Part of a small language model's weights.
Architecture: learned positions, capped logits.
Training: a variant of Muon for these matrices, 122M tokens, 14942 steps.
Each number is 50 + 10 x the weight over its row's rms, rounded and kept within 0 to 99. Layers, rows and columns count from 0. The size before them is the row's rms in percent of the matrix's.

# layer 4 MLP down (transposed), 512x192, rms 0.0729, rows 489-511, columns 96-191
112:79 56 59 57 53 61 36 31 61 42 63 39 60 41 63 38 48 38 61 46 43 38 54 46 62 33 56 53 49 44 52 58 48 51 65 55 42 56 41 44 57 38 51 72 51 44 64 47 54 56 52 61 45 48 56 44 34 47 48 71 59 39 31 48 49 57 47 46 40 53 60 78 56 64 64 56 41 52 53 37 53 63 48 42 55 31 47 62 51 57 57 52 55 43 57 46
097:52 37 45 51 36 66 49 29 52 59 50 39 47 61 63 37 49 45 48 28 37 46 61 51 66 38 49 41 55 64 38 54 56 28 43 24 38 70 47 48 56 42 57 48 52 51 46 48 57 62 38 49 51 56 41 55 51 59 41 55 34 44 65 59 38 57 41 56 62 46 40 55 54 38 47 16 48 44 59 62 45 35 49 40 49 52 48 53 49 73 57 47 61 56 45 54
095:62 45 62 51 46 57 57 56 22 46 52 41 45 60 44 45 59 50 50 46 45 59 10 54 54 36 51 55 48 38 39 50 49 58 60 57 56 51 44 47 53 42 52 58 62 53 70 49 34 43 69 67 54 41 44 42 38 57 48 51 62 49 39 35 48 60 70 51 57 37 53 59 55 57 51 65 58 52 32 75 74 38 34 65 44 51 56 42 51 54 54 53 47 60 54 41
101:40 38 31 51 32 39 51 49 61 35 32 48 47 50 33 51 64 51 33 44 45 77 65 58 52 51 40 55 50 38 53 42 52 63 45 57 71 62 54 41 62 39 49 56 43 63 46 45 46 55 41 46 42 43 42 49 41 64 66 38 52 59 48 55 42 30 44 38 56 48 48 58 51 57 52 52 52 59 50 44 38 45 51 48 50 51 52 48 51 63 50 36 62 34 51 46
105:65 51 49 53 55 69 47 56 41 74 78 38 52 42 51 44 62 63 47 57 51 48 52 57 75 21 59 44 47 40 48 35 63 60 59 48 39 45 48 32 45 73 41 49 37 62 50 52 57 38 46 53 60 58 43 58 47 54 52 60 54 42 39 48 62 63 53 45 50 49 67 51 60 47 41 65 47 52 50 66 51 49 48 63 42 72 43 40 48 69 49 51 43 47 64 50
091:53 64 46 45 55 54 68 48 50 49 47 73 41 69 51 50 60 27 43 72 54 53 40 40 49 42 57 40 44 53 41 45 51 45 49 73 31 54 49 32 55 38 47 65 64 50 26 57 39 42 39 47 43 50 53 72 53 43 51 56 65 54 28 52 78 54 41 49 56 43 56 60 29 43 54 47 56 34 51 44 43 29 38 59 30 36 55 57 66 41 44 39 55 41 26 63
108:45 48 39 48 44 49 49 56 37 49 65 75 60 33 42 61 57 50 43 50 51 51 64 54 54 42 73 62 50 53 54 47 54 51 49 54 48 73 52 66 60 44 51 56 57 56 50 57 67 31 48 67 50 64 43 40 44 52 51 39 47 55 44 80 43 44 48 51 61 55 63 46 63 57 61 50 48 49 27 45 48 60 46 40 52 68 55 66 51 61 50 32 53 49 37 57
111:56 46 56 42 52 57 53 58 43 50 51 42 58 46 53 51 38 52 39 37 40 53 21 42 47 44 59 41 53 62 43 41 57 39 51 46 58 57 52 58 46 55 48 49 65 55 46 45 40 56 53 60 53 43 39 51 55 49 51 47 67 55 56 68 73 52 70 52 70 34 46 39 45 77 49 41 41 38 45 55 31 47 38 65 41 58 67 57 57 59 57 50 25 40 67 41
103:51 58 49 67 30 56 63 47 50 28 42 45 68 50 49 35 43 60 34 46 43 43 59 60 53 59 48 46 56 58 53 54 56 47 51 67 72 51 47 59 52 48 48 58 39 64 44 41 60 46 40 52 50 35 61 43 37 60 29 61 42 57 46 70 44 39 40 54 70 53 38 43 49 55 57 50 45 59 43 44 48 61 73 64 52 55 48 39 51 59 53 50 60 42 53 49
096:68 60 51 45 55 44 52 43 64 43 54 65 56 45 64 34 40 25 65 54 59 28 36 47 41 56 54 68 66 60 45 43 59 33 69 60 45 48 54 39 44 40 56 43 46 35 62 45 48 61 37 62 57 54 40 48 75 42 50 44 58 51 63 45 38 47 56 53 56 46 50 64 39 63 52 40 41 46 48 52 49 56 38 52 59 42 65 47 49 48 51 34 67 53 52 52
094:46 32 33 45 67 38 63 64 50 44 46 39 40 46 58 48 47 59 33 44 49 57 53 58 43 69 57 56 64 43 53 61 42 59 45 39 70 40 37 54 33 44 54 45 51 69 34 41 53 36 27 51 33 39 43 54 31 42 49 67 63 51 34 59 44 54 42 49 53 54 45 52 43 57 53 58 46 52 52 42 54 62 41 58 56 65 40 57 41 50 61 60 51 58 48 52
104:48 48 62 39 50 57 51 72 59 43 60 50 45 63 71 60 40 41 43 52 48 51 20 16 54 42 52 40 59 58 56 56 46 49 48 37 54 59 45 63 47 55 46 53 43 45 37 43 51 46 42 53 54 61 40 59 56 40 61 63 50 56 47 42 46 48 49 61 54 69 43 55 52 53 32 48 48 46 48 54 32 26 53 45 50 55 47 36 56 56 58 69 49 68 55 72
104:42 48 39 63 47 56 67 39 35 54 43 59 57 46 48 59 46 50 73 58 48 58 59 40 39 45 49 64 38 40 45 42 40 53 55 38 40 56 42 55 50 29 66 52 57 40 37 32 45 54 43 53 53 30 55 45 64 43 59 41 41 39 47 56 49 40 40 59 59 56 69 59 44 45 53 57 42 38 78 49 63 59 32 59 49 51 50 52 58 50 56 38 68 53 29 56
100:36 54 35 40 31 41 40 61 53 51 35 47 55 52 47 33 56 40 70 38 58 37 51 49 51 49 60 53 34 45 58 36 47 58 60 26 55 59 66 60 42 46 49 47 53 45 53 56 56 46 35 52 56 49 58 62 56 57 54 57 60 51 64 45 43 60 40 51 65 56 42 62 53 58 58 51 43 31 49 61 52 47 40 49 77 27 65 71 43 48 58 52 65 46 46 53
092:50 56 48 48 36 61 46 35 53 44 53 68 50 31 45 42 30 35 45 29 59 57 55 57 65 55 50 62 56 54 44 50 48 36 45 52 59 53 54 51 44 43 44 41 60 49 53 42 62 61 45 73 61 50 60 47 29 48 54 50 58 39 43 37 61 55 50 52 52 48 47 60 46 47 60 59 61 44 57 58 61 36 69 53 42 35 43 58 38 45 65 51 49 43 51 61
098:34 49 61 84 51 52 56 54 48 46 61 37 51 53 50 56 56 49 51 57 58 60 46 58 41 42 49 54 55 47 55 51 55 48 44 31 43 46 48 68 43 54 37 57 47 49 68 36 53 55 47 49 41 54 38 52 61 56 62 52 54 78 55 51 34 54 62 48 49 45 50 59 65 54 59 41 47 40 74 33 55 57 35 46 60 40 59 37 49 34 55 57 43 58 47 39
106:67 50 27 32 47 58 58 46 75 57 49 50 54 52 54 61 56 38 43 63 34 40 36 45 60 57 29 49 36 47 51 50 34 46 63 47 66 43 54 63 46 63 52 65 44 48 45 52 51 43 59 49 41 52 43 51 49 39 60 48 38 46 32 44 41 55 39 62 38 54 39 55 42 45 24 57 35 34 49 37 55 34 50 54 49 52 60 59 48 31 59 51 48 46 38 45
098:32 35 45 48 63 62 44 55 51 60 50 58 61 43 47 38 65 69 64 38 50 72 58 26 45 52 49 42 46 54 50 67 30 56 46 49 43 58 45 51 50 53 66 32 56 66 57 50 55 42 55 52 55 27 40 48 48 63 43 62 53 52 62 58 58 46 49 40 50 55 40 60 51 60 57 50 60 40 39 57 55 51 68 55 50 60 49 52 58 47 50 48 66 60 45 57
104:33 30 45 50 47 55 45 46 34 58 50 45 71 58 51 42 57 48 22 49 73 68 48 44 50 42 36 48 45 57 56 37 58 52 60 69 47 50 62 44 32 59 45 55 51 48 32 76 51 54 58 47 42 42 55 58 51 39 52 37 61 44 42 43 43 43 44 66 51 46 59 60 39 43 52 52 43 43 41 41 55 41 54 51 57 41 60 45 57 54 29 61 44 49 36 50
105:58 40 62 54 40 54 38 42 54 60 60 42 27 73 52 47 45 50 58 61 49 56 60 64 63 61 48 66 46 55 56 43 34 54 41 41 52 63 53 52 54 51 62 40 50 36 58 51 60 39 37 54 45 55 57 47 51 55 60 58 50 43 55 38 48 65 19 53 36 79 41 68 53 36 61 65 59 44 50 57 41 46 52 53 55 46 50 51 52 61 43 50 56 57 40 39
086:46 40 59 44 36 27 39 49 34 57 50 65 57 52 50 66 56 51 57 41 38 58 48 37 39 40 44 58 56 39 52 64 42 60 74 47 53 42 54 44 40 55 51 31 36 47 49 56 46 25 43 62 46 50 42 55 54 47 43 37 58 49 50 44 44 42 66 37 48 37 60 72 53 47 56 50 46 47 65 41 57 48 59 39 58 70 48 46 50 43 62 37 39 54 45 53
100:33 64 52 63 34 58 46 38 48 44 56 57 39 55 55 55 59 46 26 71 46 49 70 61 45 34 58 57 70 64 53 52 66 46 51 45 36 63 41 50 51 49 51 39 53 51 47 45 36 68 33 46 51 30 38 69 49 54 24 38 67 53 61 55 42 57 41 57 45 62 52 73 52 54 51 56 53 62 42 51 39 56 64 56 56 55 54 37 51 60 50 57 47 56 55 41
107:29 43 64 54 64 64 42 52 43 40 44 26 38 57 41 43 40 38 53 47 44 36 40 51 64 46 58 50 39 59 34 53 33 57 57 50 69 36 43 50 57 59 31 51 58 39 52 40 45 50 60 58 37 47 34 46 45 57 59 27 40 71 31 48 60 58 45 28 44 57 60 51 47 65 59 59 72 57 33 54 44 68 46 61 55 63 43 48 37 52 63 58 48 61 66 48
# layer 4 MLP gate, 512x192, rms 0.0859, rows 490-511, columns 96-191
098:44 29 42 50 30 58 54 37 62 62 63 39 46 32 60 55 64 45 44 61 40 73 54 62 70 35 49 40 62 44 42 57 49 36 50 46 29 48 53 58 36 52 47 55 45 35 62 53 47 32 54 50 57 56 51 47 65 47 59 57 23 40 66 52 48 57 47 63 61 54 44 48 56 49 51 54 39 35 46 48 35 47 53 27 38 74 58 48 55 48 40 46 63 50 54 53
091:32 56 50 58 40 60 50 41 48 32 54 50 46 40 54 64 56 40 42 33 67 49 85 47 50 52 47 62 50 72 57 47 53 41 50 45 50 58 56 64 38 71 65 59 56 44 26 41 48 50 39 32 31 63 54 54 65 58 53 49 40 56 53 45 57 55 44 35 44 48 45 66 48 33 59 40 48 48 69 34 39 47 60 45 55 26 46 49 56 55 78 57 71 43 56 49
096:50 38 51 46 43 52 54 46 64 41 51 42 47 54 52 46 55 73 40 60 45 62 51 65 46 38 46 53 62 45 51 56 44 52 39 34 53 36 48 55 61 55 58 28 53 54 52 43 45 53 46 48 57 45 38 46 34 70 62 55 59 73 25 55 51 48 46 58 58 50 59 46 44 47 68 38 60 30 44 56 14 35 58 62 64 58 53 53 34 43 42 23 57 36 39 43
111:50 58 49 65 50 51 37 42 63 41 48 43 48 62 35 57 40 56 50 44 55 43 71 50 43 56 43 62 46 60 66 35 56 52 46 49 31 39 61 52 51 52 44 41 45 41 41 48 39 49 46 58 52 48 35 42 57 52 48 38 59 54 60 52 56 50 47 48 47 36 48 46 36 69 45 61 36 48 42 57 32 54 44 49 69 66 49 47 35 60 56 40 53 48 54 62
096:50 67 61 50 59 69 39 54 50 52 46 34 57 56 63 43 59 49 57 45 52 66 51 42 55 38 55 46 27 43 64 59 58 50 42 46 41 48 41 72 55 66 43 49 23 56 40 46 56 46 52 64 53 51 43 43 50 58 45 50 44 45 51 63 36 42 49 49 60 58 69 54 70 65 54 52 56 44 36 52 63 56 45 45 56 41 51 46 56 55 44 74 29 48 67 39
113:41 45 50 54 46 58 40 48 48 55 62 55 49 45 61 40 49 76 55 42 62 60 66 51 75 53 54 50 44 40 54 54 53 54 42 70 66 43 50 41 38 56 52 47 49 41 73 62 37 32 60 63 50 69 55 56 59 63 86 41 47 46 59 49 50 50 29 65 47 45 50 60 59 48 56 51 52 46 48 51 67 40 45 60 46 48 66 46 48 36 37 48 53 44 49 56
101:37 68 55 48 52 49 36 51 69 49 44 57 48 49 73 41 48 32 65 44 63 53 41 50 52 51 53 67 59 59 47 56 26 56 56 70 52 55 63 61 73 49 61 57 60 60 49 49 48 43 62 75 47 54 72 60 48 60 39 53 47 45 55 36 52 56 57 40 52 51 46 62 55 64 33 51 48 60 50 47 44 37 39 37 62 66 55 52 58 49 53 34 49 50 60 61
104:64 34 54 39 40 54 62 52 57 55 42 40 40 58 55 53 49 56 38 46 48 43 70 50 63 43 53 39 64 60 50 44 59 32 38 47 51 60 54 52 51 64 45 40 56 45 50 42 42 60 59 55 39 46 32 43 63 48 59 45 72 50 55 51 52 43 46 48 47 29 76 69 49 45 62 53 42 51 57 46 58 41 44 55 37 62 55 65 44 51 66 59 42 53 47 35
094:40 50 34 60 58 34 30 53 43 45 69 39 43 37 37 57 41 42 72 36 70 40 43 30 68 35 50 54 58 46 57 52 45 69 64 58 44 32 57 34 47 45 61 49 52 63 59 57 66 42 38 35 39 39 57 54 51 47 68 52 59 52 61 45 61 61 59 30 57 68 67 38 42 56 61 37 40 34 44 48 48 46 65 48 43 58 51 54 51 38 59 58 59 42 56 45
093:42 54 46 60 67 39 53 46 72 62 33 44 52 50 73 44 70 54 42 54 52 51 57 38 46 36 68 62 51 29 59 51 55 51 69 48 61 43 52 41 28 39 38 45 51 60 40 56 59 59 40 47 37 39 61 52 58 48 47 54 40 47 65 53 43 61 60 55 43 54 48 68 50 72 35 58 50 45 72 36 33 65 47 57 69 53 25 61 40 47 46 53 56 50 56 59
099:53 68 46 50 51 47 47 54 65 50 54 56 35 53 54 46 50 39 50 51 56 53 74 62 46 51 41 63 53 31 44 51 62 54 59 62 41 51 34 38 51 54 41 29 38 43 22 60 41 64 56 45 45 35 66 44 57 67 42 40 58 31 44 39 46 54 33 51 40 39 45 65 38 63 67 44 45 44 45 42 72 54 59 46 46 52 69 76 51 52 31 42 67 51 46 52
106:35 81 57 38 49 35 42 50 50 33 55 32 33 49 53 52 30 67 54 62 55 41 59 52 40 52 49 50 47 56 65 29 38 53 60 57 59 40 48 51 58 55 53 54 47 28 54 52 31 57 63 57 56 72 45 48 51 61 62 27 45 51 48 40 63 66 58 63 48 48 31 61 35 50 47 33 52 51 40 67 54 56 58 44 51 61 59 41 46 36 47 43 44 47 43 61
107:42 47 54 31 59 50 45 61 41 40 62 42 49 41 57 34 65 50 57 52 47 66 41 50 54 56 55 64 53 47 60 48 61 60 49 46 60 32 59 39 44 48 60 41 50 46 44 39 34 61 64 62 46 56 53 50 48 61 63 52 62 64 39 36 42 24 64 50 55 45 64 54 52 41 39 45 53 52 55 54 50 52 59 18 43 58 69 58 50 45 53 41 41 56 52 61
088:55 54 72 54 53 37 47 62 53 46 60 53 52 67 54 27 72 55 54 64 41 46 33 67 28 56 39 47 52 51 41 61 43 57 51 41 44 37 40 56 41 58 32 69 57 45 52 60 47 54 54 49 56 61 58 61 76 49 50 50 50 43 44 58 37 51 55 59 74 38 53 29 51 52 54 54 52 64 47 53 48 42 46 47 58 56 44 49 46 49 49 40 69 51 38 48
096:51 38 48 57 39 57 61 59 00 53 51 34 36 48 45 52 51 55 56 48 51 42 73 55 49 65 49 42 49 56 34 48 49 58 62 53 51 45 35 49 69 46 55 34 58 40 59 42 49 48 54 56 57 61 68 42 35 61 43 47 38 65 50 44 54 64 55 48 58 46 51 62 55 57 49 52 38 43 69 44 43 33 40 31 48 52 62 61 49 73 47 60 51 56 41 51
104:67 24 49 51 49 42 47 38 64 48 43 35 51 39 39 45 47 45 50 37 61 54 46 55 64 57 43 66 39 46 50 53 47 68 40 40 54 51 46 32 44 50 52 38 54 49 39 48 65 73 45 61 51 45 54 24 66 55 74 39 59 51 58 62 52 38 43 29 50 51 63 64 48 36 67 52 53 44 55 53 42 53 54 47 53 46 62 60 63 43 41 43 49 54 48 49
094:56 40 44 69 43 44 55 64 58 45 44 61 51 52 37 36 53 50 50 50 49 50 56 57 43 58 39 61 53 56 58 44 52 47 54 70 52 44 35 59 57 46 44 47 48 11 34 54 45 34 36 65 36 45 70 59 42 42 46 42 39 54 44 55 33 61 61 49 67 36 55 57 51 52 47 52 45 39 40 59 53 50 40 48 55 38 47 43 57 55 55 57 48 43 62 64
101:61 51 53 57 44 64 39 52 45 48 56 54 51 47 41 60 66 55 42 44 64 47 51 38 42 53 73 30 48 27 42 42 52 52 36 52 61 62 42 55 41 57 50 53 42 45 42 45 38 37 50 60 31 58 52 55 54 54 70 67 51 27 46 52 55 60 50 64 60 59 61 60 56 54 42 39 55 50 43 39 56 47 61 40 37 42 45 59 67 54 41 44 32 46 52 53
104:53 52 76 50 44 36 54 39 65 37 61 42 41 46 49 49 72 48 44 44 51 27 65 48 55 58 53 54 42 43 48 69 53 36 47 31 42 44 39 67 52 51 42 55 63 39 55 30 55 62 47 42 56 42 36 58 46 64 51 59 54 65 17 57 61 49 49 57 63 42 60 38 54 37 53 57 55 59 43 45 66 40 53 61 53 46 42 52 63 46 52 50 68 57 64 36
093:48 51 47 53 65 46 26 61 42 41 53 34 59 63 56 51 53 47 45 41 28 53 37 48 65 33 52 47 55 52 47 56 44 48 47 59 47 63 56 50 52 71 41 57 46 57 31 42 46 49 51 67 57 37 37 41 51 57 30 46 49 42 53 72 35 69 43 49 44 49 55 62 66 54 44 32 38 53 59 60 46 58 41 44 48 51 55 49 58 51 40 47 52 50 56 64
100:58 27 40 45 50 47 53 51 51 47 51 25 69 50 51 52 56 50 58 46 54 49 35 67 54 62 39 52 58 59 51 41 34 58 40 49 68 43 55 50 53 59 51 49 43 43 48 50 50 29 42 47 61 56 61 41 60 40 65 58 53 54 49 39 63 61 53 51 49 72 48 53 51 50 59 39 46 61 42 62 57 45 67 41 45 26 36 54 48 58 64 60 61 56 48 52
109:37 79 57 50 47 55 39 59 56 47 48 41 58 71 54 51 49 50 32 54 50 63 39 60 50 37 40 34 62 63 37 66 24 38 43 47 64 62 54 55 45 51 56 60 84 64 47 45 52 61 48 60 50 45 63 51 42 47 57 35 50 45 51 61 44 52 45 28 57 37 49 51 51 58 53 56 44 50 37 38 38 45 61 50 41 58 55 44 61 36 56 49 58 34 47 44
# layer 4 MLP up, 512x192, rms 0.0874, rows 490-511, columns 96-191
096:47 52 59 53 69 45 56 65 41 51 31 68 57 60 40 50 52 45 44 45 58 31 51 62 42 69 56 50 34 47 53 63 54 52 59 36 53 37 32 39 74 33 48 54 55 57 53 48 56 54 43 42 52 64 33 57 41 56 55 63 56 63 59 70 48 49 49 50 38 64 69 48 61 49 52 57 66 63 56 61 44 61 26 63 59 55 33 44 61 51 72 38 43 51 49 42
095:45 48 46 36 50 37 50 52 59 44 49 67 62 36 54 49 59 36 43 41 69 42 42 33 58 59 39 58 56 63 61 30 58 58 47 73 34 48 60 37 49 54 54 56 32 38 42 62 46 48 48 49 52 60 63 56 53 39 65 71 50 64 59 48 57 49 39 52 56 46 53 61 45 33 36 38 38 50 57 42 31 45 58 40 67 37 55 44 58 51 50 54 47 43 45 54
098:31 52 39 51 65 65 42 60 65 47 43 56 63 54 42 70 51 59 76 35 48 44 64 49 60 36 57 45 39 61 43 57 45 49 51 52 48 54 55 60 48 38 54 37 42 44 48 40 59 58 47 47 48 61 77 37 61 35 42 51 28 51 41 51 30 52 39 31 48 64 57 52 50 62 58 64 48 47 53 51 70 47 38 44 56 64 58 61 43 52 55 55 36 57 67 65
106:40 52 32 47 59 56 68 42 49 65 60 61 53 58 53 48 53 52 50 56 55 56 55 77 58 42 56 53 47 58 48 59 47 52 44 37 45 50 48 59 42 61 41 48 45 61 47 57 55 65 48 43 56 50 55 40 64 53 62 53 52 59 57 59 45 62 43 70 51 46 50 36 74 40 59 55 35 53 66 39 48 60 51 37 38 58 51 59 54 36 55 66 66 65 50 43
100:46 62 50 44 53 51 43 57 63 53 68 28 45 65 56 56 57 44 34 55 50 59 51 53 43 49 47 37 40 51 65 46 66 64 54 41 48 52 50 65 56 52 45 47 30 47 44 40 48 51 66 50 47 56 52 37 45 66 53 27 47 54 35 49 57 45 52 56 63 46 62 41 54 65 55 61 42 34 36 56 41 66 58 55 58 34 54 38 33 53 39 46 34 39 69 27
111:51 44 81 56 40 42 55 43 56 44 48 26 46 40 37 38 50 55 48 52 43 65 57 43 37 46 56 32 31 55 55 39 63 46 39 51 60 41 42 49 49 46 63 21 57 50 55 37 72 51 44 35 56 17 55 47 46 69 48 63 61 42 54 36 46 48 56 35 45 45 33 39 53 44 60 34 61 38 57 56 72 48 52 58 55 36 50 42 47 47 60 58 44 41 50 44
106:47 43 45 44 46 61 41 57 53 78 49 43 46 45 63 54 48 75 39 43 30 34 55 48 52 39 61 51 57 38 38 59 58 48 59 57 48 43 53 66 54 54 56 38 53 45 57 49 39 44 45 46 44 43 39 65 40 47 46 65 45 57 56 63 30 64 32 71 55 53 49 44 79 39 44 58 54 44 60 39 60 66 40 47 50 37 32 53 53 51 49 44 66 51 42 51
104:48 43 49 36 53 56 49 56 47 57 46 39 45 40 39 57 43 45 44 56 50 58 68 55 70 58 41 50 43 58 30 35 63 59 45 63 38 63 57 44 44 31 39 48 36 42 69 56 62 49 51 51 45 43 66 45 46 34 49 40 56 48 47 50 50 65 60 78 34 53 39 57 35 70 51 58 69 49 43 65 69 66 53 62 69 52 53 39 54 55 44 61 54 45 50 52
098:45 38 55 32 45 59 44 41 61 55 69 29 50 55 64 65 42 59 46 51 39 62 64 43 63 50 51 51 50 36 53 55 35 66 38 22 53 34 44 50 66 67 58 52 70 56 57 43 59 65 52 32 56 50 49 53 35 59 58 57 64 51 36 53 58 32 35 53 39 46 45 35 52 32 60 42 69 51 62 43 57 60 54 52 45 57 46 60 59 41 46 55 39 65 51 33
092:62 67 51 45 57 53 43 41 52 43 62 72 45 47 59 68 58 39 47 56 39 47 44 56 49 48 37 32 53 55 53 34 37 50 46 52 53 51 56 62 48 56 55 37 43 36 45 59 42 55 55 48 70 53 59 41 66 69 59 36 45 57 55 39 38 46 50 54 51 42 43 53 50 47 54 44 56 39 49 62 56 41 54 57 57 48 45 45 53 56 47 22 53 40 36 51
095:57 51 39 51 62 58 47 43 53 45 57 37 66 71 31 49 39 49 29 60 62 45 66 47 52 50 39 54 41 46 50 42 53 53 43 59 47 41 23 42 48 46 54 44 36 56 48 49 62 65 23 48 40 51 60 57 42 52 46 41 70 45 50 49 55 51 58 46 58 51 43 50 46 38 49 54 46 55 29 44 43 75 49 39 57 49 58 51 49 32 39 41 63 57 51 52
101:45 55 46 63 67 46 38 50 59 45 56 54 41 54 44 57 48 27 57 27 38 59 50 36 50 43 60 48 64 55 28 64 54 54 41 84 50 48 51 59 50 47 50 55 55 39 37 64 69 41 58 54 61 54 50 54 54 46 24 41 63 38 37 53 52 48 52 49 58 39 50 48 43 68 49 61 35 47 40 55 46 42 47 50 57 45 42 43 42 53 40 47 51 43 54 49
111:34 64 44 49 45 50 52 52 46 53 51 50 65 37 64 37 59 75 36 49 54 59 42 57 63 53 57 53 46 50 57 61 57 57 51 28 58 41 48 45 50 39 47 37 43 36 28 42 50 53 44 65 50 49 56 59 53 61 70 54 52 70 51 30 66 39 53 53 47 49 58 57 56 54 44 51 49 47 43 63 54 31 36 49 57 37 60 52 40 47 37 53 57 64 35 53
100:41 49 59 46 57 46 50 52 72 47 39 52 55 48 55 62 48 54 39 63 55 58 54 61 45 74 52 43 62 55 20 45 56 60 38 57 46 33 37 59 51 43 48 46 62 58 45 31 53 58 45 73 58 43 52 58 45 41 45 61 50 46 31 43 67 50 50 70 46 56 51 45 55 47 52 44 57 55 48 38 64 25 48 52 53 43 71 75 42 51 44 41 61 56 37 54
100:54 48 43 26 60 45 49 40 69 60 40 49 53 49 61 45 51 38 50 50 51 50 53 56 44 57 48 58 50 42 50 47 38 48 35 49 55 47 53 52 47 46 60 51 28 57 29 46 41 64 32 59 64 65 62 25 54 42 57 36 35 33 48 54 56 50 41 45 58 39 43 42 42 49 42 46 45 40 14 62 49 62 61 64 51 41 44 56 50 41 36 52 68 56 65 45
097:51 58 55 38 62 44 57 77 50 41 59 56 51 59 59 54 40 59 40 41 53 56 56 44 44 48 53 45 53 48 52 61 26 43 65 44 51 63 48 55 49 43 46 41 50 52 35 40 60 29 37 29 46 57 25 38 55 46 50 43 48 35 68 54 44 50 41 59 60 32 49 48 43 57 51 50 21 54 51 67 29 37 63 52 43 48 64 65 38 36 46 41 54 44 52 45
108:72 53 44 48 52 62 48 65 45 54 40 45 61 55 37 58 58 63 71 50 49 39 58 55 54 36 44 46 54 66 28 25 65 36 51 46 60 43 44 41 65 45 49 48 38 51 48 53 45 66 58 47 47 40 56 71 53 53 41 60 32 31 53 48 54 56 60 40 39 51 53 32 53 51 54 59 48 71 52 63 53 71 38 63 47 41 50 57 36 62 40 56 67 44 26 41
102:56 46 50 45 51 61 65 50 56 43 31 43 56 52 59 48 51 39 55 49 71 39 64 50 64 54 54 61 49 45 55 43 34 60 42 45 54 49 44 52 58 48 50 60 34 54 46 51 48 41 55 53 57 61 32 50 66 44 67 46 41 65 55 42 55 56 43 46 68 66 46 48 55 40 49 48 48 42 59 50 45 79 52 20 50 36 60 58 39 77 41 45 33 52 72 55
101:39 50 50 45 59 52 37 64 35 60 38 67 41 54 51 53 51 38 62 46 64 46 56 39 60 56 53 32 45 70 67 61 52 69 50 56 47 62 52 61 44 54 52 61 36 45 49 44 56 51 54 61 42 54 73 52 36 41 61 44 58 56 54 36 51 44 53 54 46 54 48 59 50 37 52 36 33 51 61 61 49 52 38 50 52 55 63 53 55 33 39 59 45 54 52 59
089:56 57 51 67 55 50 68 61 35 41 74 34 40 46 55 51 42 46 44 49 60 55 56 52 49 63 34 46 68 57 38 41 52 67 39 49 43 50 53 47 47 55 61 49 56 42 55 47 38 65 50 47 55 46 68 55 44 55 54 44 53 57 48 28 73 36 47 59 45 32 62 42 38 51 45 59 62 44 40 44 66 77 48 49 35 43 45 46 48 64 75 56 49 47 42 29
103:49 54 21 65 71 67 43 56 45 58 40 51 60 41 58 36 51 50 68 53 54 57 45 45 50 52 52 46 49 48 63 46 33 42 56 66 62 35 52 48 58 56 40 52 51 58 47 52 64 39 43 49 37 38 58 27 63 32 38 41 35 64 49 51 49 54 61 40 74 47 52 52 33 46 57 30 49 74 64 52 52 42 61 61 49 39 45 63 49 42 41 44 49 58 54 49
105:59 72 48 39 40 44 56 46 69 49 53 58 53 35 53 62 65 57 57 43 55 40 52 51 40 47 37 50 42 36 58 44 35 57 37 38 53 41 56 41 49 37 56 60 52 42 40 49 70 47 54 50 47 52 62 57 49 39 36 57 41 51 42 36 59 45 46 67 61 37 37 49 50 46 42 41 51 51 52 58 44 55 49 34 50 71 56 41 42 59 28 44 53 71 61 57